Each number is 50 + 15 x the weight over its row's rms, rounded and kept within 0 to 99. Layers, rows and columns count from 0. The size before them is the row's rms in percent of the matrix's.

# down: layer 4 MLP down (transposed), 1152x192, rms 0.0895, rows 426-478, columns 128-191
# up: layer 4 MLP up, 1152x192, rms 0.1, rows 427-478, columns 128-191
down426 101:35 30 63 48 28 21 54 59 36 62 42 54 62 66 57 51 48 50 39 51 60 43 59 44 50 63 43 50 61 64 48 67 51 54 54 37 39 36 72 75 37 72 44 52 44 36 35 39 57 54 84 57 59 34 39 67 24 56 17 46 54 65 27 77
up427 118:49 33 13 52 63 60 44 16 51 42 36 33 36 66 44 35 52 84 37 52 43 54 39 35 33 46 50 51 29 70 43 52 51 52 50 59 57 53 91 62 59 39 71 46 27 58 50 64 29 49 39 53 61 58 56 51 37 70 49 55 48 75 52 63
down427 104:48 63 46 49 50 57 48 33 60 62 51 48 34 38 24 45 25 56 49 36 31 55 48 42 50 51 42 39 43 58 38 74 47 55 33 54 67 61 36 80 44 62 17 54 40 68 64 71 40 49 55 38 30 40 67 56 71 53 42 53 55 66 70 47
up428 113:36 39 58 51 73 47 72 53 36 56 52 37 61 58 62 50 55 15 59 45 50 58 68 23 23 62 62 58 53 54 68 72 57 44 57 17 37 33 59 50 42 47 41 37 59 47 61 54 26 32 52 50 84 74 52 31 68 51 55 43 53 21 49 45
down428 099:63 64 32 30 46 59 60 64 75 54 51 65 53 57 79 64 72 35 53 31 38 60 73 54 61 56 40 44 83 48 30 72 39 47 64 50 56 29 49 51 45 80 59 45 53 42 73 50 36 47 40 52 50 76 72 64 63 35 70 58 57 32 53 50
up429 112:31 52 41 53 55 32 50 38 28 42 28 26 59 80 66 41 40 73 48 42 38 56 56 34 12 13 71 63 50 28 51 33 29 57 43 41 59 19 48 38 44 76 49 55 59 41 73 51 66 54 68 71 71 27 59 47 53 39 48 06 34 48 41 37
down429 106:38 47 18 33 41 47 31 73 74 38 72 62 74 37 73 34 67 63 52 15 60 57 63 25 58 38 45 70 69 41 55 46 52 48 40 60 44 13 70 34 51 49 44 64 54 22 62 44 73 62 72 69 67 61 40 32 67 57 64 49 11 49 46 63
up430 107:52 28 38 64 53 26 64 83 45 42 32 48 49 56 82 63 76 28 44 75 46 39 48 41 23 38 60 65 41 63 52 51 52 40 55 45 55 60 54 37 42 38 48 50 23 51 75 47 50 50 33 32 34 40 23 67 26 40 47 46 52 42 44 43
down430 109:57 42 53 54 67 52 25 52 84 46 59 39 60 47 78 47 56 45 53 69 33 51 62 61 36 32 43 84 55 64 42 46 58 38 53 37 63 52 32 74 77 54 22 60 57 64 58 50 35 47 28 80 45 56 64 48 44 39 42 65 33 65 52 62
up431 088:74 70 30 53 52 70 21 45 54 58 54 41 39 45 31 37 42 46 52 51 54 50 38 49 66 75 80 49 45 75 39 56 76 54 60 61 54 44 54 32 49 38 38 08 44 62 58 50 47 69 61 62 68 30 52 45 46 47 39 57 27 62 31 57
down431 088:37 50 49 45 16 62 40 48 47 53 18 64 62 65 32 64 42 43 28 44 55 61 33 35 36 68 56 76 41 51 52 37 50 51 68 34 55 30 63 34 52 71 42 52 15 39 35 74 37 23 33 37 71 56 68 52 60 40 46 37 22 75 37 59
up432 099:35 48 31 84 39 37 29 34 41 60 71 53 62 49 40 37 31 38 64 45 72 53 61 48 21 36 54 37 63 66 22 46 46 47 53 45 50 30 56 36 51 66 57 40 82 52 41 43 62 13 65 33 28 20 40 58 45 35 18 50 54 71 77 43
down432 093:56 39 83 60 53 63 60 26 34 53 57 55 23 49 77 34 28 49 41 53 64 63 69 44 38 35 27 65 69 65 79 39 71 64 38 57 54 27 58 66 55 49 50 41 67 43 23 51 45 48 56 68 47 45 53 74 68 42 38 60 55 82 57 67
up433 118:13 71 68 51 64 33 51 48 16 52 38 74 58 39 78 66 61 69 54 42 48 52 72 49 24 54 61 27 33 70 66 42 56 42 40 36 54 22 48 61 52 44 67 59 88 50 49 29 35 51 61 52 44 56 49 59 79 48 73 32 30 53 59 67
down433 106:53 62 38 54 47 50 66 62 49 63 49 67 52 57 72 55 33 62 45 63 50 51 70 70 62 62 42 36 53 64 61 23 69 48 57 42 49 34 58 36 49 49 62 61 54 67 53 50 35 51 42 26 64 51 50 67 69 47 70 42 48 45 66 68
up434 096:56 23 57 41 63 58 36 38 59 45 67 62 64 64 41 43 34 36 23 29 39 54 48 92 55 59 79 63 47 80 15 32 54 47 31 44 57 58 66 34 49 66 60 57 43 61 72 62 27 38 43 59 57 63 35 60 55 48 51 49 43 47 22 66
down434 099:54 58 37 56 43 73 65 50 63 37 29 55 37 57 30 44 22 50 37 56 51 52 44 67 43 51 43 41 24 52 67 59 06 44 54 54 56 59 51 44 66 38 50 66 57 17 73 72 63 40 49 19 54 72 29 57 58 79 66 27 43 73 54 49
up435 096:32 48 43 49 47 42 60 42 61 47 35 46 54 51 66 76 55 50 41 70 62 61 56 99 41 56 44 43 20 65 62 42 43 38 58 37 49 36 53 40 40 60 52 24 37 40 53 21 40 55 43 47 39 44 41 21 76 29 56 40 46 28 23 42
down435 098:41 46 27 77 45 44 48 78 27 39 52 78 47 31 27 54 41 59 32 46 48 59 40 38 42 27 48 42 46 67 40 40 39 29 54 48 72 51 52 51 56 73 67 46 35 34 39 27 33 27 45 37 37 62 51 63 67 25 52 30 50 55 36 44
up436 096:47 33 55 90 71 80 66 38 56 58 43 47 36 65 57 60 30 57 63 69 58 86 56 32 68 32 49 56 42 59 26 67 46 35 68 49 55 53 55 31 45 14 23 48 35 49 50 51 44 71 48 82 61 22 72 52 48 41 61 60 73 48 51 48
down436 098:52 64 58 47 67 88 34 54 26 45 49 75 41 45 44 54 49 52 53 64 34 43 46 36 40 46 70 63 77 40 45 58 72 55 58 61 71 55 62 65 39 91 26 53 50 28 51 75 23 56 56 31 68 41 51 31 38 39 69 60 26 16 43 45
up437 101:47 56 55 49 63 52 63 36 65 70 64 55 62 45 73 44 31 60 33 56 53 57 54 59 44 63 84 53 42 36 46 79 50 48 56 62 64 49 68 38 48 62 53 70 70 54 64 59 37 30 57 74 59 54 47 46 22 61 76 11 39 53 54 58
down437 100:69 32 73 56 65 28 45 64 51 06 47 48 28 44 44 59 35 58 63 44 20 13 59 25 46 47 56 31 72 74 35 27 64 59 41 60 27 62 53 59 56 47 59 56 54 70 51 37 31 35 53 52 35 49 68 29 57 53 71 43 78 49 41 32
up438 108:18 63 57 47 62 27 53 43 58 29 33 34 63 59 64 45 33 55 28 43 52 38 56 36 41 59 58 51 41 44 22 45 40 54 44 55 34 48 43 56 34 53 70 50 75 41 56 42 42 41 73 27 21 74 40 43 31 29 53 56 37 58 54 36
down438 109:53 56 54 41 48 50 27 48 54 36 45 51 54 73 63 61 59 87 45 50 41 25 71 48 49 41 40 51 25 59 41 37 66 52 64 35 70 47 30 74 37 65 50 65 70 47 72 21 52 32 40 61 38 39 86 51 71 37 52 69 52 57 40 26
up439 094:51 44 24 40 59 41 76 34 36 62 23 57 56 30 66 56 64 78 52 63 60 38 48 71 48 52 64 47 30 46 54 54 23 48 44 51 48 47 70 40 10 51 43 30 55 31 45 68 66 40 73 53 58 28 42 58 27 58 93 45 54 72 36 56
down439 098:52 55 54 56 64 58 46 52 55 42 66 47 81 46 39 42 51 84 46 52 45 61 33 54 54 81 36 28 43 58 46 60 49 61 44 73 48 60 49 36 64 48 38 46 33 69 53 50 56 75 37 65 65 41 30 60 31 56 52 54 34 66 43 42
up440 097:56 72 65 40 65 36 56 46 11 61 71 30 58 39 59 40 42 70 50 46 34 24 60 71 26 23 63 52 06 31 54 75 58 22 51 46 37 56 56 30 40 41 52 54 41 32 46 36 58 65 38 28 36 42 71 48 12 47 55 31 21 48 53 50
down440 096:27 54 47 61 67 47 66 57 55 58 78 96 67 70 44 66 39 62 43 76 45 56 37 47 46 26 55 31 45 63 19 31 54 42 40 40 41 45 71 49 68 29 74 41 48 22 57 41 57 55 39 41 55 30 46 44 55 35 39 68 23 47 32 61
up441 088:50 46 81 66 64 71 28 39 62 43 33 45 51 46 66 61 76 45 59 40 87 30 60 75 47 32 95 38 36 81 45 60 70 41 69 53 48 54 48 38 41 47 60 63 68 56 63 33 46 33 46 51 39 19 67 36 34 51 52 39 49 13 42 58
down441 091:41 47 60 57 54 78 71 52 86 45 45 71 61 55 69 44 52 25 59 63 57 50 57 26 56 77 25 46 60 54 56 53 57 25 28 72 33 51 43 37 68 32 59 41 46 44 45 66 41 46 60 56 64 33 63 43 45 44 39 71 42 65 42 61
up442 098:20 43 76 61 62 57 50 58 28 18 64 30 65 59 57 77 49 30 58 54 48 55 46 34 23 18 42 27 39 50 51 64 53 67 52 58 51 33 56 20 55 57 50 53 37 44 33 53 23 33 29 60 45 37 58 51 47 00 60 17 35 48 53 28
down442 102:51 30 47 21 42 34 50 73 73 53 74 60 66 37 27 47 27 27 19 90 48 56 58 38 33 17 35 40 39 85 59 89 54 70 37 52 38 37 66 61 35 51 39 80 71 43 32 57 56 46 53 69 44 61 66 55 55 54 61 52 25 06 59 79
up443 097:44 44 37 55 79 35 44 18 45 54 58 73 11 44 65 42 34 26 51 57 49 85 37 68 49 59 49 68 63 50 59 43 67 17 54 51 62 30 56 65 45 77 57 44 65 64 72 63 63 58 41 59 53 63 14 32 48 48 20 51 44 56 46 35
down443 094:37 50 58 30 56 42 55 45 54 61 59 49 61 43 57 37 35 20 55 54 37 51 29 62 67 48 41 47 66 49 47 54 50 55 50 45 53 40 50 56 26 80 29 52 82 72 83 76 61 37 40 62 12 61 49 56 75 57 52 55 58 52 43 54
up444 101:50 46 68 70 35 61 54 27 61 61 47 30 34 48 48 56 27 33 41 49 66 33 69 63 50 68 40 48 47 55 60 40 50 49 55 53 65 14 76 78 50 28 41 50 58 23 53 23 45 72 75 52 67 53 11 51 56 26 25 47 61 58 54 41
down444 103:58 74 51 46 73 58 50 42 58 60 64 32 35 48 87 44 56 54 47 22 29 46 65 48 41 59 12 68 31 54 63 28 33 73 27 58 76 51 52 67 69 62 50 58 56 69 64 36 55 44 52 51 47 40 41 32 49 46 54 50 48 35 45 41
up445 091:40 61 42 57 34 53 48 30 67 31 29 64 47 67 40 44 34 33 38 60 29 38 49 84 41 35 60 28 50 72 75 38 55 54 59 58 46 18 44 69 36 79 64 17 40 60 43 36 33 51 38 41 50 43 66 55 45 53 56 72 58 64 35 50
down445 095:23 72 37 54 57 52 53 45 74 52 45 08 56 50 62 29 60 69 51 90 40 67 53 53 48 32 27 68 37 34 61 63 54 21 77 58 43 55 39 42 21 69 54 50 37 51 69 64 57 39 65 41 55 45 47 28 59 47 66 46 61 63 68 54
up446 112:75 47 48 35 61 61 34 50 39 28 48 52 66 72 03 50 54 29 52 88 49 79 61 29 64 53 64 44 52 74 28 50 78 39 50 50 52 73 58 59 24 41 53 59 51 40 51 54 63 55 26 52 72 35 49 52 67 51 37 68 56 11 43 48
down446 112:42 41 46 60 27 22 55 51 58 78 55 48 26 61 42 64 46 28 48 78 68 61 45 41 50 77 51 41 67 60 34 60 56 35 73 59 22 62 54 39 36 63 50 69 84 38 30 37 49 59 38 38 46 23 66 60 60 63 73 55 54 36 29 47
up447 102:77 22 43 67 66 49 29 66 39 32 61 43 37 59 32 47 45 32 65 66 41 47 47 65 47 60 56 32 52 43 65 37 34 51 41 38 42 51 39 36 54 60 50 52 60 48 61 66 69 49 44 35 58 51 39 45 39 39 53 86 26 51 52 10
down447 106:58 42 57 51 40 38 57 51 42 50 23 55 51 00 68 37 45 33 82 33 49 62 47 50 74 76 46 56 40 31 47 46 58 51 58 37 56 50 33 61 58 80 28 61 59 56 40 46 40 30 44 56 40 66 50 55 49 67 59 80 21 43 46 60
up448 099:74 58 47 56 59 43 51 34 56 42 42 49 54 43 28 64 64 79 49 59 68 42 53 49 41 47 65 37 44 55 35 66 62 27 38 47 43 84 65 36 53 32 24 26 44 68 23 38 42 65 66 33 28 79 21 50 52 33 36 46 64 71 44 47
down448 098:36 60 45 48 59 54 11 52 62 59 41 56 39 37 41 28 57 54 45 40 60 61 49 47 59 60 47 41 48 48 76 51 64 57 65 61 03 60 28 64 84 55 61 25 51 80 41 39 41 76 48 38 86 58 42 52 49 56 42 31 63 40 71 51
up449 110:44 29 49 84 65 14 28 66 45 58 50 60 73 49 54 53 84 46 87 52 42 60 67 50 59 48 61 40 39 36 35 46 40 23 55 54 77 40 55 42 38 42 81 57 48 34 54 48 42 38 69 52 74 57 60 49 52 39 56 39 44 66 59 31
down449 108:63 29 57 41 36 74 54 58 50 43 37 64 15 63 51 70 45 60 56 54 58 50 55 80 68 73 41 52 44 73 18 50 53 79 31 60 45 19 39 59 53 45 57 55 09 41 53 73 42 60 49 49 64 79 72 31 25 53 28 56 56 66 83 42
up450 100:58 35 37 52 47 45 36 49 36 50 53 16 48 53 34 52 34 24 50 68 54 33 74 44 57 41 69 61 57 41 33 45 65 42 60 57 51 56 34 47 47 62 62 47 50 03 39 29 57 43 66 23 61 63 58 45 57 32 49 63 67 25 24 22
down450 100:53 35 47 60 53 42 53 56 61 47 46 34 35 60 99 64 77 55 42 41 58 32 32 69 40 30 56 45 38 49 48 48 56 64 63 53 58 24 55 43 77 44 44 41 29 56 17 44 61 42 58 35 76 58 51 38 57 74 63 63 71 39 23 54
up451 109:34 52 97 83 59 33 47 51 40 56 45 51 31 37 46 36 35 58 34 70 62 50 50 34 47 41 78 58 50 45 66 52 44 47 42 41 54 54 77 56 46 47 41 50 33 62 51 50 34 24 13 64 68 71 42 46 70 50 64 43 42 69 47 58
down451 099:50 43 68 74 56 36 34 56 41 59 60 34 37 46 23 43 43 68 45 64 50 44 46 44 57 51 55 48 64 25 59 32 74 62 31 56 56 64 64 60 54 82 26 49 16 38 19 76 45 51 29 44 50 50 53 45 40 37 54 64 50 50 48 55
up452 110:43 37 73 63 65 62 41 51 44 48 51 61 20 31 63 64 80 39 66 56 41 45 68 35 45 47 64 35 49 68 33 53 76 33 54 46 60 21 77 33 63 38 59 48 48 49 35 53 20 22 43 53 50 41 66 43 32 70 68 51 63 50 41 25
down452 100:62 26 40 45 64 42 49 54 47 48 37 41 73 74 52 59 37 48 40 20 50 30 92 45 69 45 60 55 47 48 54 45 61 59 56 55 61 47 33 78 71 70 29 38 28 42 51 57 34 43 27 46 47 57 76 56 51 39 43 77 17 59 53 40
up453 093:54 45 41 73 61 29 39 47 55 49 41 60 46 18 53 49 43 78 36 47 44 66 72 45 13 53 53 55 63 36 76 61 44 64 45 70 54 41 52 62 41 24 43 30 68 58 69 13 40 51 46 33 43 60 60 21 26 40 63 53 37 59 17 34
down453 098:27 43 62 17 32 66 61 42 57 41 45 36 67 29 57 28 56 69 34 52 38 42 77 28 39 48 60 51 65 45 38 46 28 90 35 71 55 47 54 51 38 42 40 67 79 63 69 49 63 81 67 34 50 60 72 44 40 30 68 59 32 72 33 30
up454 087:66 47 43 53 54 42 30 52 64 44 49 51 62 51 42 48 58 54 39 46 58 69 70 64 55 61 43 47 19 30 49 48 60 28 45 53 36 57 69 31 62 46 47 37 39 55 33 57 65 68 37 62 41 62 39 58 59 33 28 47 58 43 20 53
down454 094:56 59 52 71 44 44 38 58 42 45 53 60 72 46 66 53 61 48 77 46 31 56 45 35 38 61 60 23 80 43 29 69 52 29 53 34 46 59 59 36 13 32 25 61 31 54 47 56 54 35 33 56 34 64 54 55 73 56 60 67 66 32 64 35
up455 113:17 46 40 38 34 58 49 69 25 36 23 46 47 50 59 42 41 64 59 60 69 78 49 52 65 29 58 36 79 46 18 62 90 51 35 47 67 68 37 37 61 56 83 44 54 33 63 62 41 51 27 55 66 46 64 03 55 46 41 42 39 34 50 60
down455 108:28 54 37 27 21 65 45 40 54 47 41 56 39 45 58 46 30 63 58 51 30 68 61 55 56 73 22 26 31 34 69 57 79 60 51 21 48 39 49 26 72 47 54 54 62 40 61 73 35 48 35 38 72 44 82 61 38 61 47 52 39 51 70 42
up456 096:49 28 60 39 68 55 27 49 79 44 66 30 66 46 61 61 89 50 44 70 58 52 40 37 05 59 84 38 46 62 25 67 62 53 29 67 44 45 47 41 30 58 55 48 36 57 81 48 50 30 58 38 49 55 36 24 28 22 46 73 33 53 66 51
down456 100:49 32 31 39 45 69 50 54 67 48 48 40 41 62 42 48 51 35 36 21 76 68 54 48 64 64 36 66 48 72 53 55 45 57 58 28 62 68 42 49 52 43 29 56 60 62 61 74 44 60 42 72 31 16 40 45 27 56 37 42 47 61 72 47
up457 088:48 61 32 54 46 28 32 49 81 44 82 59 40 59 63 46 45 37 64 51 85 62 53 57 32 40 59 70 38 06 45 67 48 62 57 49 57 33 60 70 39 53 72 37 37 51 40 56 41 34 54 71 20 59 58 43 28 56 49 55 54 49 34 47
down457 093:40 59 32 34 31 69 56 52 73 42 89 71 32 60 44 47 52 31 37 66 46 36 60 69 46 59 63 67 29 50 51 29 59 60 47 93 47 55 42 43 82 70 59 49 48 67 35 75 60 53 25 53 38 40 80 32 37 31 88 55 74 65 58 38
up458 108:68 74 39 66 40 32 36 60 61 59 49 53 67 71 57 47 39 44 65 53 36 36 52 63 37 62 51 64 58 65 54 65 46 57 42 45 44 59 50 54 50 66 65 53 54 25 50 55 56 42 46 43 72 49 41 58 47 38 51 39 68 31 50 38
down458 106:49 66 56 46 54 56 35 70 41 54 25 77 52 42 73 60 34 25 56 56 44 49 39 31 47 49 23 50 60 65 30 74 26 52 41 63 25 52 40 51 38 45 69 43 74 75 51 41 63 75 42 33 81 46 70 40 70 41 62 43 54 64 59 58
up459 091:39 30 45 46 39 37 49 21 66 51 66 48 20 42 67 57 38 71 67 59 49 55 47 27 66 44 28 40 30 45 65 66 48 43 39 34 44 75 38 45 53 43 68 60 68 36 23 32 67 45 53 65 55 43 18 40 42 29 55 38 42 71 63 25
down459 098:33 48 62 21 23 46 41 67 53 42 49 53 24 88 69 36 40 45 54 19 59 44 42 55 54 55 22 51 44 32 50 60 62 55 44 66 41 85 48 67 68 53 13 46 63 42 18 76 48 62 38 59 64 55 35 46 47 25 33 74 65 45 56 53
up460 092:59 72 59 24 53 62 58 57 32 37 17 45 46 22 40 79 39 69 45 32 36 48 52 83 38 62 49 27 63 49 73 66 55 51 01 47 51 57 75 77 63 34 65 31 46 50 46 48 47 76 49 72 49 46 49 54 52 61 59 24 48 44 33 65
down460 097:39 32 58 45 36 71 80 39 30 62 80 48 39 50 63 41 50 33 52 63 48 44 45 54 61 42 40 46 40 36 61 42 47 52 31 49 31 62 57 55 64 24 54 52 51 60 18 32 69 73 68 10 44 61 45 54 60 56 42 37 61 45 20 40
up461 091:43 62 40 67 70 59 54 36 29 45 47 55 35 43 51 66 53 68 38 44 53 45 41 80 19 28 42 38 54 53 74 66 43 53 28 42 44 26 26 48 49 40 91 60 34 36 48 35 40 18 25 64 49 52 62 66 24 58 67 61 33 44 29 37
down461 095:55 32 41 66 56 46 70 34 66 71 54 25 49 40 70 37 54 44 44 38 38 66 57 48 55 47 72 41 71 61 41 36 61 48 43 47 42 40 28 45 36 56 47 40 32 56 30 52 61 50 51 35 64 53 61 41 26 50 56 38 41 74 48 47
up462 090:56 93 35 45 55 64 45 49 63 54 43 41 70 36 58 72 34 51 53 59 66 51 75 25 52 25 40 44 25 78 64 42 46 41 48 47 69 67 46 36 39 37 60 35 33 56 66 50 47 67 53 38 21 40 34 48 49 33 49 43 58 56 44 55
down462 089:53 64 68 31 48 37 38 71 51 64 26 40 63 08 51 48 41 34 55 53 54 34 57 56 31 29 22 52 58 46 21 27 64 45 30 25 75 59 45 71 37 46 21 28 60 87 42 46 77 60 33 47 48 42 68 45 65 49 52 40 59 53 57 26
up463 098:46 37 89 61 60 45 60 71 24 32 38 34 45 33 54 46 30 52 70 71 60 65 57 20 37 47 72 33 73 47 41 75 43 41 64 46 59 66 53 49 58 67 36 59 84 46 72 27 33 59 53 50 55 48 47 46 73 43 63 40 61 71 40 49
down463 102:37 41 86 82 58 40 50 66 65 23 59 29 54 33 86 37 26 41 66 55 37 36 42 22 68 47 55 38 50 45 37 35 49 61 67 63 64 27 60 21 70 27 49 80 36 46 45 47 16 67 62 67 62 39 53 34 34 31 33 54 70 42 33 55
up464 084:37 55 42 48 42 62 53 81 59 48 57 44 65 38 23 88 61 35 74 58 51 47 52 67 44 33 68 28 62 65 48 62 36 38 79 53 53 54 50 18 45 47 17 50 64 51 62 62 65 38 50 29 09 46 34 48 39 39 41 32 30 50 54 59
down464 090:31 57 73 62 56 80 56 54 40 49 50 50 84 35 19 59 61 46 64 61 45 59 44 68 53 37 42 45 53 61 67 52 56 64 47 42 52 52 56 49 45 63 50 24 52 40 53 42 52 52 50 70 31 15 64 35 41 56 56 58 53 60 27 67
up465 099:43 37 55 51 54 71 50 61 43 59 38 64 33 66 56 44 35 63 35 45 84 41 64 50 42 40 91 39 31 81 54 58 25 45 33 46 53 84 42 24 54 58 89 38 53 27 38 29 65 33 45 55 50 41 67 40 37 63 61 64 56 66 38 71
down465 101:56 61 67 55 45 39 47 58 46 86 55 40 44 67 49 48 56 47 34 46 37 41 43 46 40 72 61 50 46 73 72 50 73 48 45 27 47 43 53 46 65 47 61 76 48 43 63 33 47 66 62 47 26 42 49 71 63 37 53 65 62 37 59 51
up466 099:10 63 33 67 34 32 81 28 45 46 42 78 54 45 69 44 65 41 70 77 65 66 92 60 32 53 55 61 55 32 55 60 54 48 56 36 47 31 66 46 53 46 55 60 86 31 77 32 47 38 57 51 57 60 20 43 75 48 61 37 44 56 44 53
down466 102:39 57 36 54 22 59 62 52 51 36 76 45 83 50 41 52 44 39 57 37 43 45 43 56 27 52 38 75 71 36 38 37 59 45 46 44 26 66 33 70 74 43 46 59 47 62 72 37 53 36 34 60 31 57 47 44 88 44 74 72 46 32 38 35
up467 102:50 35 47 65 47 14 60 56 58 41 45 53 27 70 58 94 42 33 64 40 55 61 86 68 22 45 50 43 59 52 42 71 60 38 49 47 60 23 47 45 17 41 57 63 61 39 40 16 64 23 36 59 72 66 26 59 70 47 62 34 51 58 49 39
down467 101:59 35 40 53 49 76 56 59 10 53 41 46 46 74 50 67 53 44 58 31 45 49 69 80 45 30 29 54 69 19 66 51 45 35 61 32 37 34 45 62 46 45 32 48 65 73 43 40 33 27 47 52 43 45 41 68 42 50 52 37 46 76 31 58
up468 105:42 49 31 58 63 43 38 35 37 57 17 32 46 58 61 51 62 47 58 55 42 42 44 53 54 31 48 71 20 57 43 35 45 50 56 50 55 71 45 31 56 44 51 57 52 42 36 57 43 39 15 42 59 16 55 60 61 49 62 53 60 39 54 70
down468 106:60 34 55 68 42 80 55 27 48 47 40 36 31 61 60 42 42 41 52 53 37 49 45 43 56 24 37 68 80 59 71 51 45 62 67 46 67 41 50 44 68 67 42 56 52 41 47 45 51 45 50 26 66 47 41 38 34 57 48 50 53 59 40 28
up469 100:44 72 58 55 77 59 45 51 60 48 61 31 70 41 56 24 64 37 31 42 50 54 44 36 56 41 20 42 34 53 35 52 61 51 59 20 61 38 53 56 48 71 37 54 42 42 55 36 40 60 47 53 18 33 50 41 73 34 67 39 38 48 58 59
down469 103:56 48 24 43 45 50 48 43 58 39 59 45 62 62 25 38 63 59 76 51 81 39 73 76 96 70 58 62 52 11 50 58 65 24 57 53 40 50 26 19 13 52 45 58 64 39 48 34 59 64 45 59 26 72 34 56 39 47 50 59 39 54 75 46
up470 106:53 55 30 62 53 35 60 42 72 46 71 53 65 67 46 50 59 67 41 39 44 28 54 56 44 48 63 70 40 38 41 48 47 36 56 54 41 53 58 21 17 42 69 67 59 30 52 44 58 61 39 68 36 55 51 53 46 32 27 60 39 72 80 49
down470 104:87 51 33 55 78 50 39 36 72 51 47 51 83 59 25 35 34 59 51 23 42 17 54 32 59 46 72 49 57 55 62 43 48 51 40 47 32 67 77 36 30 29 51 58 64 51 40 47 59 36 53 60 46 67 67 61 54 52 29 49 49 55 39 31
up471 092:68 35 49 58 75 54 58 42 38 35 16 77 20 45 68 46 50 45 37 54 72 25 51 43 39 68 60 41 31 54 43 52 53 28 41 39 52 62 57 63 43 62 72 21 49 47 61 35 68 50 48 55 51 45 62 41 44 31 57 46 44 40 51 65
down471 093:42 56 51 43 34 39 12 39 33 69 66 52 28 40 66 34 55 24 46 60 40 72 45 61 57 56 69 45 53 30 69 33 47 63 67 50 46 57 49 36 32 60 70 58 59 31 51 62 32 76 60 30 58 51 60 52 37 18 43 61 73 49 60 56
up472 103:39 69 68 61 65 37 43 34 43 40 59 44 63 47 30 49 39 70 42 66 81 34 56 22 38 51 61 54 59 48 31 67 30 46 56 47 70 32 33 54 28 38 72 32 35 19 65 29 43 21 46 56 43 40 37 43 72 26 52 42 50 61 32 63
down472 104:57 27 64 55 42 70 50 66 36 44 63 43 47 37 46 55 36 59 58 80 53 57 22 67 32 57 21 38 13 24 40 55 51 21 20 44 57 45 50 58 35 54 53 70 62 37 81 49 34 58 34 52 43 48 76 81 47 59 43 46 52 11 48 23
up473 115:35 49 19 72 47 34 74 54 11 50 83 41 43 51 47 66 69 27 52 71 44 55 42 65 46 52 49 61 42 28 33 72 68 53 55 52 58 89 57 51 33 29 57 32 15 53 30 57 49 54 73 51 54 73 42 44 67 54 84 50 59 45 64 50
down473 108:65 69 34 66 49 38 73 21 27 39 57 78 62 57 68 43 47 37 54 45 83 30 37 42 37 58 28 62 87 82 27 40 36 69 60 74 35 57 23 28 62 42 44 46 39 68 35 77 53 53 54 47 34 55 50 50 48 51 54 70 56 44 69 64
up474 101:55 39 52 56 43 61 39 36 61 40 79 54 30 73 59 42 63 34 62 53 60 35 36 53 61 53 33 41 63 62 62 70 60 55 41 46 48 78 74 37 47 28 47 51 54 47 37 51 13 69 50 41 50 71 37 46 42 48 41 51 58 82 35 60
down474 102:49 31 58 54 40 41 59 49 76 56 43 63 56 79 40 46 50 51 16 48 35 51 30 40 52 67 50 73 38 33 38 63 65 42 38 45 59 49 59 53 37 60 43 72 46 39 38 54 56 62 59 54 41 57 84 55 67 07 30 24 41 56 54 57
up475 089:52 35 40 60 64 37 59 42 57 38 75 45 56 54 53 37 65 38 21 61 42 49 79 69 42 39 53 62 65 47 17 38 67 43 33 42 62 45 83 45 52 58 37 58 77 60 38 63 54 40 33 48 35 49 38 44 52 41 91 40 56 73 72 51
down475 092:60 61 29 64 64 52 45 58 66 17 67 44 42 44 35 59 74 56 49 63 56 60 67 62 66 38 61 77 31 32 37 60 46 32 33 34 31 36 51 63 36 53 66 51 34 54 73 26 57 35 54 90 36 48 57 45 42 59 38 44 85 76 73 59
up476 101:40 83 68 60 65 40 43 64 38 42 30 33 75 57 57 51 54 60 63 52 48 52 64 49 36 52 52 48 23 44 72 55 51 50 55 11 65 81 55 34 59 41 63 58 63 55 34 36 57 37 55 69 36 48 67 51 12 70 49 71 55 56 45 14
down476 108:45 55 57 77 47 28 34 57 21 63 18 45 40 49 68 34 53 47 53 50 29 57 55 48 69 29 36 66 70 41 28 77 45 74 55 31 63 46 20 64 25 47 36 34 45 43 59 71 64 30 78 33 55 64 40 31 15 76 39 71 35 52 35 66
up477 096:43 33 57 58 37 34 61 70 48 56 51 74 63 54 41 47 68 61 58 81 76 56 53 52 52 47 38 64 59 63 72 92 18 52 53 46 42 34 56 61 45 66 73 56 72 34 38 56 46 22 35 61 43 76 30 62 60 47 83 67 51 48 54 45
down477 092:59 48 51 23 25 70 38 35 54 69 42 57 48 67 54 49 13 52 59 26 27 43 68 38 62 41 41 20 32 65 53 41 75 30 58 66 68 80 63 29 70 29 48 54 35 59 52 28 58 84 72 59 62 50 69 54 44 68 38 33 38 47 44 49
up478 092:52 88 37 54 49 25 45 41 52 42 53 34 53 59 68 38 60 41 44 51 48 30 32 48 49 19 43 36 45 27 32 46 45 59 54 48 38 67 57 43 49 77 48 61 42 45 65 69 64 48 56 61 27 46 34 46 53 61 57 75 51 47 47 64
down478 090:40 51 49 54 58 46 65 46 47 70 34 53 58 28 52 46 38 38 81 58 42 45 69 34 48 31 61 65 43 47 71 57 87 33 45 50 36 53 88 42 44 55 52 72 73 27 50 61 81 64 49 71 50 53 58 44 52 38 65 20 44 38 40 48